Weights of a small transformer language model.
Size: 12 layers, MLP 512 GeGLU, vocabulary 2048, 6.38M parameters.
Architecture: RMSNorm before each block, rotary positions, untied embeddings, normalized queries and keys, some layers without attention, local attention windows, paired heads, gated attention, attention sinks, capped logits.
Training: a variant of Muon for these matrices, 242M tokens.
Each number is 500 + 25 x the weight over its row's rms, rounded and kept within 0 to 999. Layers, rows and columns count from 0. Numbers have three digits each. The size before them is the row's rms in percent of the matrix's.

# layer 4 MLP gate, 512x192, rms 0.18, rows 221-292, columns 128-191
111:504503484457520462482524493516527489501518525496472492505502503487469510496572507536508547486482500533536484496523513476531491512485529493522477494501491511510505477495473520509489516506519504
115:512509521477483563451470495452438472489512541522520521497548482525496468511498507441482521518475488540503509503503521505469459501533494495499503467531524523474545505521558483513497476532425511
103:511474532584509528540540489475493485529462508549535536506504475508524525490547457543501511478475532488495524519501488570510511485498495493493504529469470497485507491485526490516506492474497491
108:491492489493499504482499498482450481490518493505517549537541486472490491492522498507475517477442476502465491450514472494520502493492499538463466488541510525489508495521491530521487475546487505
097:451504503520558525524498512514488469493524522504506483532481510473508468476510516449523523565493477508474519490499472505479491506496477473512510519532520494534484467522535506495518484475510527
104:488460499522509499496492487502487531500490505488488481527503484519515509452585498488530536497498501498520512451502548469469535490498481532469476497466488532509499510527494498492493557508504527
107:517476513524504491503521516495469552517545493527483496511478482456504579499512485514469484530484489463557464481462512509503497481509502477487487527519456483471510531412507489488486456502506501
096:512475516516486474498510482545451490509493456531495504539491488494483498488525533512513490508497496480523490468526536483508531527522489458483485479507514499471493490483469479447436519485487505
100:478464496534517525466550469524490500474536489506473494523542490499534520500480501495481487501469501559489536517484507475520480486523512496504485500512491504507522538508490492474556497503479508
087:495504491522507494535532469524493524461510500503481524507479510465541471508476476471499526499493455486487523530515485489477548520513505523513502491502498479494487467502500512539480475456467490
094:456525496501497495462551489502514547476534508507477538515497491465485495514508485508485512514523483452458498461510557494502480520459559465529489460515510509521513486513513472517525499480487524
093:461493526503525508499486509500469561503483512497478415508515512531549505512532514499480465479528507540525499477462497508509452502530516494507513489502514501518525498494490461501561506548495516
102:498492523468486471503477480499508471495520508514470516445526510473480472452517500497522521499489485490493474542491551498476487462483556446496484476495525466557547476511499511453466505504497488
094:513515514517530463519494507467506509501511457525480529504534481479498487491505530521485464514479484466460476516500506502497509533498511485505497529486488487498498486472500494500512590500469505
068:516517542525504511487449464487496515501530497501529489493504487493481477485508513503498467501501483520500482490497522466509529537481506511468552497521470549538501516510482486504466492482516556
100:524506488469542506479478499519483492503501515518481510516529525453502531480538506538507526499477523516521511516555486538522456525518506544524500487504470473485469548479451459480521507516523480
099:499514482466509496503455532507474523525530465463515531523498527495525458465513536522543505511475493511497546462524538486548466484489498506500497506482458477478488504546497483466499515491488493
096:526480507533495456461487518487511508502500511551542454466505475476514545516502507473479502489487466499504486521541516530497514442511483533497477509528507522461518518530508444491489509543476509
087:510519493507504509486479509467522490489488506477535477457511492489462557542498525520487482539477512506509514488524528522534478533475473508470506493504476534504519503508546519466491479527515530
103:507518488545480490503492497523480479500492479458410499506462524499510487522529511459504465477485460520479484512497486546505492471444481509504502482492520505470500508477507472462463519511523515
102:499502522469503515474503516501483485506459528512540496500491508501508480464522501453545484470484474522524483484473479491516476482510500515491497500494556529495537468498502477500497545508522477
103:486506504513508496572536503468543503513466477487493524500460495476503507486550491450516489541587488504503508503479497497530495488469549502460467527481514527504464493530524475483483501515489466
098:501488486492537491565517448483518518472503523506510510493492509450471511483464476547488458491490479535470511527501532511497473537478504509473472482496474486479515504484459521500540520523530464
102:510462470521449479472460472437497500506477520539451504470517514483532499429482493502529467502476487528493468472490493534511487512498496484493478511499502496490490499444475492509535526458471489
104:488515541497503506518466471518499484524495488530513502532523506506520520518520519535484510521513482532488483508471492563500502517505516550553506495521487494493494511472490511542513497494487510
101:552506557481519495488505537484524458538472495450470564514499521510472544502527533486549543518520516518486493481498473498492494530485524532540446530509511477522479533473503533503517505527482552
097:499481508504486481464524527520522508502524496514448514513512513490535505457478504535501500540525512506535498469517532467510475535488545492507501503499505468522522476486517442445508514460447515
100:493510521507488492467472488473488487513497517487500498532486497526517503533522476430459453497535522472505504471507529496506520485453441499528459484477513517538488496489501473519476458509468506
107:520497446526488498478505528476515489510533483500507524475499507523512494507492524467468502506524509509505499452533539488503540495519546530475470483514499503515523543486514491469518483498458486
102:505449513511455506489497547512498479475500490538528497520481491467548512464520482516484489485495443502509532536465528515510486500513512502520504499480487512470502515508470517484554528505472502
103:491536505439519483495513476499472540509519461501521522486505516463480513517510484490498464519481512494529438516526487511506481483530504538494505500499485505512523510468509442505515472546464505
102:532540476523495543471479513488495496522479492557528498480454483470494487466479503498458468469493520491472457492501534487537509527525525493514508521511515497514538504502501481520528503510491548
101:449456471528499477507524453480503523476534479485513523482509438471541537510520532556501482530507493543490491528515487456508494540510517554501548491518505488527504521471472496513503514521515522
096:542460527546510505474483494510482459523494477475490459497507515477543486485515461515520555530536538477509485509515482510503520473496493504479468533448567542514545480505498527492497540512479526
102:512487487506503500504507483500482496459525509467535505448543574520529552531520450508481539501475490498516522467507481513508509449450512484509551500499523496502486486544524518463520448464451523
101:475525469491541521492469504544458504509494491508503482508558481476473499567489534502500504481495511483511537531461549540515548485473524533505513497484494493482460471502533463469520474498515481
099:501486531513513467567531501487492535474489506513445516472513498535479459511521504526495502524485480527496483538553483523500514505529525526501525451496512502516510461506486470508458506537461472
105:540462498523537507489520504500494490496486507505504505518451509523501491498563518485531467478470512497508494493471518514504517505463498523468480554504520506555500494514476497540491496503479503
100:534478544503503444514461428460490486512497465472485495499503524508476472507496554482461537485540515479507495497513454533502493514523456517526512470528473548482486483536478518479514501538536530
100:519478514475542544472552480534516508473462502486505476483496535447498513491494488496522568491460490511493473460505478478509495501452483525533489441510475509565484548523492466502482457562513476
108:463497501515489528514482509485470496520471492492492494497521483462469492520474490512500541512479491502520502462501531530466491464480509534453478476528503491488483498546501484474463509515517504
107:530470483502528535499520489480501511515433478533494545495521476461523444501465506499532504509482510505502532487498530512562503495477499539508462531484527467487569484536475536493490511488483478
089:496511511514524506471492532474516547491490513534502505478473485450473540513538486509495526474521536484515538469514484553488526505468511458511498513471489491523501531501491475453483513527501490
100:484535478533481519512522507494512521525559507497473525499523466445539515506492510472517485521483550499511525467486502522577481491522514484479537520483487513481526462471540529522518441490465500
098:495530475513531489526492487497519512533490506522510537481484538534572501459518473455515513510497514493520508549495544504488498515526527546488459490484500486500503456511486453505500511514570477
099:485510529499507499511495528500492521466468519456486489507513527499426511545496486504531500521481482496523436470469496505463491531507540528491439517492521508493515511462528476459485487469518501
100:504500451467479466456537477469507459491537480502503509475515451503496482521508476467463528525505520489491450485553495485503476543481539507464477516493497529488485491530540518488473473498480479
102:505498510485512509476490522518508468498526486464535538492494524438509458514461508484489511510471501561554517501510482519543510489503470517478489490501552546481472530528463489502500488534541542
109:500501500481500496486507529414471464483546491555495521539513483488521533511487515522489493527507469509501508518487510493511546495505496518523509531508497559456560504460501465509488549463517502
112:529520483526473492488510498499492466532494459514503516523488486476494469502493498400522465503478496553496527483450544478525456509485517494481486501525515510493526517461499477464486519506525481
105:466511547519498539520579536495497548517542472567508513503483490481497445515512527465490455483519496508500488491473491510478524495503513512461482521559504501487488494537512503497463485480480465
098:506483480484536517452488484467488474463514444521535471469512510493533476493471506531505553491527526478506499482517522521463523511493471502477488493521518493492507448548515483481499498494521539
094:475443523521491496521503501490512517483542507541525516545533503507557571470490532529515539537492520445463512505504521471476516515465514478501528480484551516514476506482490522510489492514506491
092:491484541562526506502524469550475488505483534528511505536534458455529515504572518464495515518512511538520452543500479471507530510531467513519507522494488496491557515464489498522514501486518487
096:557557481532476508524471489487482472514522497490542514525489508425479496512504514484479517451468499512500520498500504518534566480513512454510493494571487507477530500476493490466525481516514498
100:537489473461522501461450475496518490502552484479496474495462499504518500524487452495477468513487465483505468481463530517477483506505504497470485468511500488476520520482535463496510474511472469
102:479505525492509510491453484540451463502545489500431475496495515498528533493497502507515493510491525472483547503489564532510509520534509526496442528526497499492490465479477478486465540530506501
099:482486534549496547510506479525494535519514477503480453507486456470496532519519527504445515537493507511500495527466496507516521472514546428493504503509498538493486474494518506474508489544509492
103:475505471538493524492501446452457494414483490533512505493503472509503500472526497539477499427500488517509528529514530502478522454521557509527478495526516509502559454524524509517500517515533463
097:534461501471514463535495484458491533568510494476473525473507479466510513463467490492488533501513454529476548533513520507480533537463470508513454456543473467501483447551486532458530523479506543
095:503506492486498502509469527537498455473510485485495507550485480469506500491503496478499563522483489540507481491486528531495506499490538484487488467475501459517509505469512515512526480489485524
093:484489520532503561497503492488484496519487536477524457507487582439507493494486530483521509526529507441485492424493501564484516513484477508529507456489517477495483518504529460515490498512480478
095:468491498486468517475478520468513531489504504501479489495521510478532534462519532516501521459515513553507498506521476503505485521483556491545552475478484496497506470478483547508488464534509544
101:479477540472524505533540535516507473477442514491421524490480544476528520517514494476551473492466510546487503514452491506494498525526486534508515489484528505506523505522501500501488477482482470
103:515523494497539501493522530533540496509473482509476520486497458521516531519511503494499452482489492486483512513527508487573493517475496547498519521540465506505510499526519491529516516493511462
098:518498499504516498570485476515503543482490485487484521489461506478529485545507521453498524504542496492515523502483489460493503532497524564533492542570464522460528500520518511491480497449508490
099:514468513515525550502532512469490510487490492499468508515491489466500506483471476502469507461521481549491505509457501561514490479498505537517456547531481509487490538507518513517503607522512506
103:546485496538496472528475556489509512466520534508518507506525458504535467483513463516489463478483508497528464534496501498500502499497529572518449494476482502545494516484502516490483500479513544
109:497521515497488490455483613508482498521517501449505504543519480506534511515505495477485521517513496477525494446536529493530501488505510503480511484484476516537555461466490510517491502494519482
097:498492521531471492498494490499478491502499500466498523494442521487506499540502523500530511525511499504513510515438509541540544523520473534496455518539477529549481482516477514502507449481540482
104:475423487513481493466503481538480525502499458554498491527502508486520511502505531476508520482490564502462501460477478509485455535512520515511508498472489526514522509456505524518468508519487504
105:519466485539512463467553470463541460519462482445507515516489497527489509493492548524472471511515524506482489526445509522499486514475517478478411473519498460544487492499497525494501489504513502
# layer 4 MLP up, 512x192, rms 0.177, rows 221-291, columns 128-191
108:544525497517443500513486481520483525498508500490468449527493488514475502484498493520543475524518472487482496479528497495522489450501526461507525525529522509519470449456535502514501499510462490
112:498527513542500486553497537555546538505483497490544506494519522475562512483532509523512489503506495487483519472505466487534573451478487500527479492483467474498495513498479517490484477488537501
100:508501556495530544518503518454511498515499491527521507469460487495482553450544477501461522514448468479465514507486498491468504480450464545501459538455472544508506518523556480560494517452471477
112:525492490549494491478535556475491522545503492494502484517495522509536527500515523505487501530486492502533511514530502533515474475470503519516461499493530460524440509453447501485511496522482520
089:567445506497506474519526489535507494506477494475498476506517501450465493511501531522498553508529492491435531514530504489478534467450460516490502511495508485445516487504442475471486446477536509
107:457469497560442536514448455479506500548492498547538513465577494502492518487475532490527500537504489516535502499473521515517494524476515478531501503496479485511529525516505498464492502448512465
102:517528530539502488554462499507488497493514505540498543489519475448506504472506513487507492484513467465547515522479492441515447496541502478518470544527496497512526514479513506511453483469449496
100:463473472534476450534475505521487498479530466559466485469500513501495498522516539527503434496446498552469504477514555542516457531507479491498523467515521548526483560463522501522500489520481506
105:470530481484469501477485546517519514519457528490448455499465482501487496481504559497525462473468533493537488540530520489500566534485510505461487487496431535515496472512510500509462487499510526
138:499509529541479491518484497490526482464500469502463502518466508449494505529512512523480476509506493493497509475469495511519471504483488449478510449468480465462493512531508504515492514480499543
084:535512489495490496474520523480548471483526486525515448497497512531509505517524492486532467532534483506510473497488558529531490456478497485519489478481471543524506473504513508558506508528482499
095:509465502498470509500522502516490486524496505502529501447488459530513530483472504507512526494476537463461460521492544481477511484491526487510458493494471538475521445499500510509485489501558551
095:497498494457503481468532511500517518497504559467512524521474512482480499463489459495488502551531520549505492524498502464505496516479506459519519476500472476535533464506513496525505513516526498
098:498502494515496573475551464460489510503501447489523482510519481496539463474492498509519456497504470475551502521532524495510527507491517470468520484517490493526500463499529492473468487438464470
087:502487527499510459502492485496512493453489504528475501493502484504498548504513518492513483445488510508541456499482506497506466493530487482490521516468473581489483468569509467504477548527500461
104:528535528483508562506503476492503497506449484476503470493451520493475512549439488508498495512494513473425475495487501504513475489507504487518490511496512503519527498500505477459501510529478524
093:521482521496473525516481466494494519495538498532525508462508472521488519474498531516481485459507467485487483546541478485524522481480493506533458518519500517512456524486482469475496571544520504
101:498535504484515454496523470516508508540513471505467493461502550496516441498447489478471517460475491486506533502525504490505490477524496516535538462507515471496539515466514475432517514452470509
080:520488498527462509460501503499498513485499529512474559497450473458528525538470495511458506450501509476498476467483503497515481509504480503530511487513501511489493508461555502536483541499548492
099:505526487508469458496515508498530490501517469513509474525494491499511529482484466508498507510519479528476513481505513479519495529507516555510477462496531492507479502523496512561495495519454495
109:458487528532486499526486429467495528549533466512532466495502507531464536540527441507494484476501500546503490513478524534510538491466513518530509524476496523493522484496471505517468486526491511
099:501547487463503525479536507523489487480525479519471471503507519480502527495467489551522542493525510487475475494493485476488544528515518496492480499462457455507555489521515519547523504532508517
110:475486506502516527526512507468489503490505461461492429524474527479517492501464503499536522542545540467523528528478478482481486488523492522482542499497508518512510504459472522468498537520496507
113:463525449495522520488482491466517541495486523528552497470490506477494506462527458516473464475519520505521455462523503449490497472508513480514512514502489494484508432474487529467486518484511459
098:543518461550514525493480479482505513460493467464499466489500512554565503500511501519497490484462514514536489485499521464476466475473519494495537504513487521512499455511504486509547476484460547
104:525555480503543494510541468499469470542518496478530487491520473527505488493514504493484544484516473494507544501493502502508496483499517507506513525499498509510469506512537498521499563482469503
100:489545524439507552513555483499502514511540481505522466514447518546525516491503525487489521497505504505480491453480480548530532504507530495454516554487500484482487473490477528499476534559546476
096:526457476503507530530507480521495527463467482523497486488487501487450533480511474515500520517469521482474541551466530497540491511564499492468496519473452485503519521532499521479488551540462514
102:505500484508487457513522469527489479491503514454443516459480500490510494519497514472492488508470547519486522467483482512488495498509511508518508508528498499536515461463443501491488537530493491
100:550448491518505545458508498522530465547456506489481511526506537503478474517488493507488472489542506498473511461520498436527477500491516506523465480535473512505479514493490505477509527507510453
104:502491482500516516525474502522503547479504547508472498499492488498493509510481499514496538519477487468454518481509484484535498465492487475500477508501479520496451506553484510471472518466514494
093:501463513449517529457480475492517501455465485507547481515502529438493500465474479533504507497508472515508473492483542490522501543465521494481541530525451502525490501528525491500554475540501493
090:549511495520538543520454484494501491462504510482490462498500535492498472483494531494501508507464515499528509499490521549516560465472531493478480511468456497495508518455506483455485526509491502
084:514494485506515502497506481454542496458486472458502491487505496520544523488465472521535501475476486551502515489469471491477517511552495492472509497473495500540484490488510508506538455513461544
116:497495452514480495522480515506495498521511500505467509488573505541485497519563477505469522480481484498524478533522492480478483440479489492492488471556565528483474557488514476480534479550482519
094:531496480547534479509473493515466490509473533513481449478561516483568546469486508501560490503477523489458497467459484536450512471485479508493522503511476484466489527508518483490502510505506532
095:518506524462470478510539473485487490491504494512491510515541472469509511528565566517490486484478523504478505506501510515486457495492510541507494579532485482497495502530520524479512451534444524
102:505530523480471510476485509504441494501484489475509525534506497474502499510488543478524451499477491487485468501567496481522480462481474502498517486544481480485457494545471482459492485484493508
100:551476492517556502504466485507493512501530524519488453536523489543538485475515509494543522515454476513534518519501493499535490478532498524519481502486501544503474492519580506521510499466515457
088:521496503500522488503493509480456549528497450558504513483490474509481467490494509506451472489540469502494531505489537494517492501537486451507531517546460494522510483479483519482523507484520469
097:529541508536514475534504472521494534489505509514435508502495538457486483521495525488494469468519497517467505493503494502511525493463508521522535497502523431524532518509503515500495525508468518
096:526474526466496486480462507546520522521506551539524442512479525499491516475477537490490467480519519545495496487498513520434522506516496481470519485439481492515533530517489502520516503499475477
087:505453499494504515514547482509491479504497457509478500493521484485524489476500511486524488542477480514511483486493492470450515497518488567477507477559539502476499474512525465474453498521463464
093:529524482506485538508496505487523454473488516513457457499524482480518435498517490471507541463472501533546509462476500509532470553503464487489470493521491500521497505481486544513513504506513487
092:484487522496466505492469485491492501473508463503485527468501502515524506518494475486463457505483528500528543543528476520509503544545508532493516501544458480482483466468501478501518493465525511
100:507491492479461493507467490477526520511508487484513537482486508491498524560495465510460482455473450506458529506459484491531471526508504515513505480496504500519456507546494509528498545457472522
104:515522522531498526509479496544449496512488460500518487502467493492484498473473508494498492540521502505491522468462529472478492516547492476490527464493492480519495518517481470482531471482506524
087:518489494502542474504499457518476482540536473538465472498494504507474484527506485495510497503491499451424510489485439518512474538457476532529480527505479548455508466456462477490523519501509495
100:465477541540521577510513475531492483468476522496461523512503529483523485505490478552490490511474481488503514471535506501481513432520513481492479508531503497501551440547547465490486518502521506
112:469469519502486527505490494489512469494507471504470485521491481486476478548534495501514493509445482495498526506470502511495501459474508517502516522501505506472512509503528471511504536514464461
103:500505507482514495478554522548467479462507537488507470487478502522449522500541486483508498484482495544462525472455517563475506476465490503486472487545484489500466526517509558515493518486480515
101:517480504525479443508476480521483477481514488487502499520487485498533527492497447498484499519532501510500524487522502497523488505493519469496535472474455495478484524484547499497478479531521501
091:521476531500462493496493531489475496522515508529518518508498475489526494468474461496524507517461477512499499490507521477497500546441501502465459515502524540496508487501522523525488489499487487
083:508491503540486523526479495546496471496462459505500482504461496512521505460479517491442515482523476474539489506467499587493522519479496492517501566494518514472494480495512474487498464520503488
102:461499495465532449433510487498499505474479461522475472497468521511450512477481521482498475540515538511511502463509515474499481488475448521506539479491484523487507498543523482545495467442500504
093:504473531486492498508528512473535472491481523506547499481527528484505510470536523527458570483535519523542507509502544449533515521490500477509515479523515544484536477515487527511435518501530460
096:489501492495497407517521434527505554511512512495513533495471494515437489476517468503531496545477496502500488512462475536500493503488486462481476450520464493513484488492451510540563536472502507
089:468516558494456521539507519517513473507517532479488506498517489529508549495482471526470557506507494478492511474541504522541488482530473503483509467490501536500458504471492536534555508493493477
097:492495486533514444513528510483566495502529562505506535478557489536504473548539488483518521474495489477486509475510521462499485486489499454476478457512536476520474511520498518510476470473482469
090:460481519510538563528507490503519463515508473489498496534486496525514512515522472498525503470513534459511454483503502503504489487487561519471511500494504507496515532484494493485506508499477489
103:534506469515534507477505511534483486499452516486554514514539536502478515494516539527501534507445455538506498474477532502501492521529530489494461510532518532467534517449523488522506509539482503
093:446468506475495491487534518516524497469503503512490509477512512547529513505510522536510514490462494430511509492496509510493495522540471515459497508496463523474484474487527512475510514515475491
096:472497482498480525478508510479521507460530518487456549474539534487500516513523486524455461465518468508490494503472472468468493522491497515488472549481508530546496519538441510534514503548497520
106:486565491528524491509512530459512495474446467532461534511514504476510472496494476523515492485500491529481488485509498500497520501499503502502510486477509468528488529508512532532510508521511513
097:477498505453544525452450513472454525513521475500479486506514497498516467478483527507484462476503477536460493457500501565494490509484454508481498534495485499531496453494480524515491494540501513
100:490504484514452514498506493473516482518510496505536469510572487529504506509474466483493489486543503491514481500498538536543487486476523502493478489443458465520512517520546503515505489475483584
098:488524522501468510515509470547505480486498460527517495490501528553511507513482521472476474530485512488539487549524477465494499453521507474467492492547503537508471429486507488486476497474528485
119:515516463487519509484480520516523532496504512501458507507507502547487519503481486519483507506517499467461500502486505535511485516522558521492475482482547554449540452523511487512500492507467495
102:492496513481491536516546462490507466496498498543477519512509493455508530458485528494507525493486446512508488497477516495494479463481475545528516539508499561500492512449521443524500517494525493
103:485511499479512468494487529485444463537476501503524500468496491517497513512526556521525556510482488530505554491511518503515520510503468539487508523518486458531486514487512491517488481499487524
104:536494520467580453509504501521490489523553504518488466477480491449484490495500535501490470482524530503509517521500504493509517489509487505512482550548450499467527556497532461552506528526521527
# layer 4 MLP down (transposed), 512x192, rms 0.0648, rows 221-291, columns 128-191
106:515531514471516503518538516496501513551531500476498520508539482463518469499503506527503515476525496484470498511522507494486540520565496496508461522511481545472511507500490486541509502485453475
112:474527529490491518473488490505486528537474484519480447449536437482489484522498474477518530488498464510447500509518480470533516502489482528516502490495511486495456502476435490479515477504551490
096:493548500524484526491495485534489503551491487477490528512495500467511517536504540508479505484547451504501516435495505535491467510491511520533527539489484501533444523544478507531542478508516529
110:448475500498491501468557516521484521520497536518512513466549499501501539477514522474500540483517494524548489534448494519469537516494517483498545534491519447480514479442488503509503532478512499
084:495478528450500481477475499490475513500503494523541524554479522483529516500508480541469475476531491469489513468523489516504559542450461540480476483511503528484483462496505517473476469495464536
100:494539510476514512502532464514514513499497487503480515438492493499460535512530522496496543524518493478522506541481508488495483484503490482502499462486499472499503500452513473484468528529478487
104:473518508490519470503471474495518492510478479473485463547467491505530492511515568509500498543527511471506461490498499505519501479552523494508530516473517468479505545494478523518486485512484479
102:496545510488479513526537513522495438459503503502543497466441509483494526508529476541517581554517518490532518488525502524502453498496495483528518445498488491562547521549471532487476488484522509
104:543513475503491511497483479476485513485523496506505524554479493460422501517505492503478494502538482442483474480491486529490509537493447507489486496513481487514484509491495498559494506494514478
133:500497493506460513515546464494450541482508485498508509479547480466451472529567486529528511458516475531523508493494505503503540479504517478486509520485549497475491491487536524498531504502509478
105:502564476522496452511523540512470506502514514529495499506502468506481489509473494530445494483496517528507513492518560509435522524472526451504488474510472491508475489525477513487487468483507496
088:468507499529524453457515491487468501495450478468489484448487477530508470492454481533467526511505462484501553501521492510501519485510488510499523496506467521492463504485511495528564481446524499
099:551440445519546524519516504493470514578487482472508495477528521502476560503459502499506536500479499534500461480478468519523504488508490541491484496474486526533484500517503480478516497494517481
093:561469521536502475492512479529492544518490543497517501514526466500535459482507456509562473519516473499464527526485543488541524509481519482489480524475504494497451521459461511490495482517507519
089:523469421482502526497494531495515470538475490498527485502494526493475461499475498521501532526513518465449550510520489522494497492476513506533446480470517421514506505451498541521524484512513467
112:500512501509475511518565492526496511506515490521525495503508517540482512496526505506485502525517526551525528532441525494510512485457501480555498426462536514509527471512530519485536518534516521
098:502526483529462476470496502502468490476495507483498544487477476483526462456519518518505497481508508459463463556508561561557492453532497491550516498513529507459525499504510541488501483476504503
105:540463514510462513460489543461509502496455503488516532494520484516491486488489505525474488526500468487486515505497483485551546514504523508463459496473525520499478501520496499469499496527525537
087:586521475515465502495488513489489468515467475482518484455528471519497484494490460526496511482500511532483496468495455507546511470510482504443496511486476458512506495526500507452497488495478475
098:483532444521490485502500508468524496526486491500454510515527470526486454489517479485502504472477513489502490494529505504494496506497574468474500529532450480499472468486477491450505481518510482
111:549526528494504523468527533452496471487493477536484503469473466511569566495523468542458464466550513500509520519481508505526460514474508468504489512504506515492508465502446526479489505510487503
104:477505518498503517503488509490493507517430464515518492481544483503514499504504494520468455444508516493467465483504468527523510499526512543504539517557514491498507518466503489527517533490538472
106:500480515492460484484506496518468494490492491504467533486505466495522506458506486481512535536480483536473509509509510532552506492487528535526463498503540496474525501502542506502524521482533508
115:547496484513472476465476491531491469472465499520478461471524533483509519434460516487473463515503512523418528505512497447509515515490476487464445523509458499500463520492529501498493486505490480
094:488522542502472503524471457506522508502477527526527482497456522505518503467540527498537513522502456510476505503540518483499528494527503526467516516511542470504523494525490468478543502480490482
099:515524490508521524444494564487500487491423485519491527551514508488520514526538531480490497511498506491511500479494470478493493479503508475474509520489442485506498519510506507464510482470505535
105:530518489454499515500515535508505484468474525481491511527513523518499503513485487515515518515518514534512480490481474507530518512470470483517474547514455484488488477521549484467493463470453524
103:511530492526461496542520508496500546511528511535496463487568514500514514500496499512478495467466517496526500486488446486510501462519479449518474505490489471495498514499511491512502483462559536
107:487503517468478486512479501482537486491504503484570439461536544514552470535512500517515452507546471490503551495524456479562482496467508467497515519442496534491509489494552498529508498486465463
093:478543515486522468569527486476467495471542525492449527476506531517452481508502508506501487498502498484478457508463518476490498513498522464515537489508529505489534478508522523454481509488475492
093:540458479494500491477536522445482445501523486468499483489544476501530504538503487508481480457541515505458513472488495535502509510504493534513516536493509488547517480515501519474563496508481456
102:523473494463504535468490514458481470473475484519477477481479493512475477534481509491519453471518560534552480508515490469450519501496524508487495492531499496496550495481500519527495518515471504
091:506464508470484498530560470472519519535513532460550513506496497502471501504475481474541528452460489504467522537486520528527485479484520471538470511525484523486505494549511494490517492509500536
104:519467455518505498524529550516480546500510505506508501516543465454478525524490549436556483484517498527503514501473497458525525539550498504485497475520476439494490504490478487497524489484496468
121:525487502472476490512511480451479492481554502475543500472491531528538483555528488525488487528475474497494510481509498499479545482515508521491498547488498518518510475538510465547482490522451521
103:457499486491502538522509431538456495477492521481486570521488519468495486523461479506514498465519504524494493518502510506549490506491524480507489499525498466500466476541503469506511473488498489
099:503502512525510507489479495473472489517475489468513490518501486526459481474501483494468479532470488492520497487519447465468494500498451508490484501530480458491524491502496464507507500444495507
098:526517484508473497536534512506472487479509524546513498531463536482518524530546524467486494513497532537476541523481446468501455516498474446484467486503486499530488477479496456528473514472513507
101:515475535529498503455520508480508519490529489511514504475462527488503501500487500500524461487498485532472542502503449458484515474488493487483559467523509514530484502525492536497513476536556521
095:478485466480466473473504512471463537474486516479511532498523523515510536514486517488497463486526550505517469486502537558523517533530502537480502486486540512601460497465511497497520521511474478
099:505496463514498458508465510494524523489530520520527482529498510498526523458479461503519467522525510427464516479523458483484541454507500498543458511474452514506492485475467507511537489499499526
093:437527539457537514518508469493494503528491460480513464445528516520496517520499538506489509522494519482492449497522498548494465497504530517497506493472533501479510506486539479481502502516487503
093:497504536512477531521539507487470509497502490491509514496549481471532477532474511505532485520528503522483489502496527507523453501503448544508506490484521547503495503534475516524489486459523503
096:467512528496467518478492524485524530492465505514443544488496482511515501533445526546469508510528491477492469529487481485465504493534500512517519482436486463479485541509460503495548494516532496
094:480516516506521485486514498463524474440509528517493539543508487492501491491521479507544506515482501552511543475475530489521541493484507515467503499485525508506512499471499514480498498481521590
098:510473473550489522494508512491513480517546497470458445513549507514524529479475450529483493503544483529515506538496487500547502437476476527520505478537508491513442489488502528513512501480504534
098:480500507472496504522464514508484546487496531486492497547531510500468523482486523521532541495488475526539471540452547497521524491506491531501508497524527487478512506465507493480527533508473483
108:521511496536445503516571519491480542491460467500466459495499496542476514494507502509473518500491474501520503531495505548516503471507521501476501485516525486481504526502464494460469544515449481
096:480508496521493487514531511496469487493522501472473469541540491534486433488498493456510491461462487505511509517436514465559537507522497516497474489527492513530504530501501521467537506459518531
105:469513494509514487465492449512528484549496485540508468507466517505520524461525529512531483485496497494492514466481544518528504520497504507516472496523540484481494494495476531486465513501514515
087:528471471510471536482490493544501519518430496498512521492533455511487491514430499484520512490499466524472482473527510461503491487536538473480466464509471493508507485469464545506445528503490519
102:521536482466538511542485536520522516494481516494554493521520530511464511557545537515520507477461504519467495494499509487484525433516468544498514516484510444545482480507510475484524505529461478
094:482530503484531498549491459486481510522506548475561483496538539487502551513517538489530493455516541487522514499503449530499533508505508505484485514480522478506501526504522475490489520509479552
098:462505528524454508484484490532477435477471486468491555547479483509518466486510532487477477545480506491514506493502477527511506477517500511509488494499487493511529548496540522505501454486467469
093:530470460474504488529512543505495513501513498502522488454530525517495510456462505508487481529488495520517492525495557507486481533500483575501461523491532479486490523527489505486492513460483496
102:498498485514484470547509547524467517522494488500488492478521497453484511475492468443506501538485521495493549494491520529478504488479470544515500487514475515513477466478474517527489490464509493
096:493503495480509506468498513498495524473470493519506534555490500523514463500477465477515510527505448475478514476485491462518463508503542505464553488488482459519496481486485487441511494536469511
095:521516547512470485459489467536537501526524472507485503513497505516482479482475472513471478547500509528496476545546504490514518577449501462514513523503484525454482497503468508508482473526467549
099:487472547483480467471473535523499506451543513498519486504461474497504468488499491506499458487455506449487453495478492527469455504537542468542468486509507496446513572482482522479517491454483550
101:492486553468480535477513500499489497458539494564478481532474521521508459498506487505449479483531525498505512460469492501508492483467494541531491511496550507507524497515549502477497510469492442
094:456500487504505481499491475474470479467525504499469522505528516471506507491514473532451495546518510512511503504538475486513517511453542516477490518532482503454474535505543515528474529494502561
095:533485515483510477480523506483491486496519460500483532526535440478494532479479455526494470520496479520483512533431532513529479510524530495467481518499513499483505509503494521444521501508510530
104:522537511534505480499481488521487514524474470489490493471509474487517517527505490521504504486485503506486470515524498534487477523491492439496505494466483503516503482456510555525482477503485491
096:499496486527514510467491437506514493510470493542445522493493444500483494508498487525461491483514515496491480509488478480502471519507482500451506536504474495484500469513506493459516492489520470
102:518513486519530480496520531509501490507470522510464524554497545504476487472480470509524525514470469506536534541515509469529507494489504480483455519544488476488485479491502494486454537446504537
098:434500497521461478542457490479571506512452474482523432474476517506502528477489486512500478492454497521513490541497488503495466494527490500517489549492481465508506491504526516472475513498512476
104:518506516530499543514514492499525522473483521486512514490508520476530537522497529474511518533492525507488526515523560484521461498495513494496451518466513479495519486501506490532474529498469508
112:484524489509496476541503513525469500476458490512480472525521481486503518518537491541486507495449487504497529486504520478530432503476447491513496470480526536459497510510523478516462467515500500
105:486496494524508521551537513502528472500470466511554516515508489475529492500476486492494473512511486485487463474502529508512484488519489489505504496521479473527487531480487504504552463529501500
093:517531502546544492456536455486506451510506503471481537495527513506492509475458496485516493468537498552525549497469486495467524537478517502514522524504466506545508479514461533474534507537510531
101:517529537488497485536522516513556505493508514475481530473496498485504513429509500484490497480484506503476505557462539497509555513503501503478474504535550504473498459495512462506506498472512482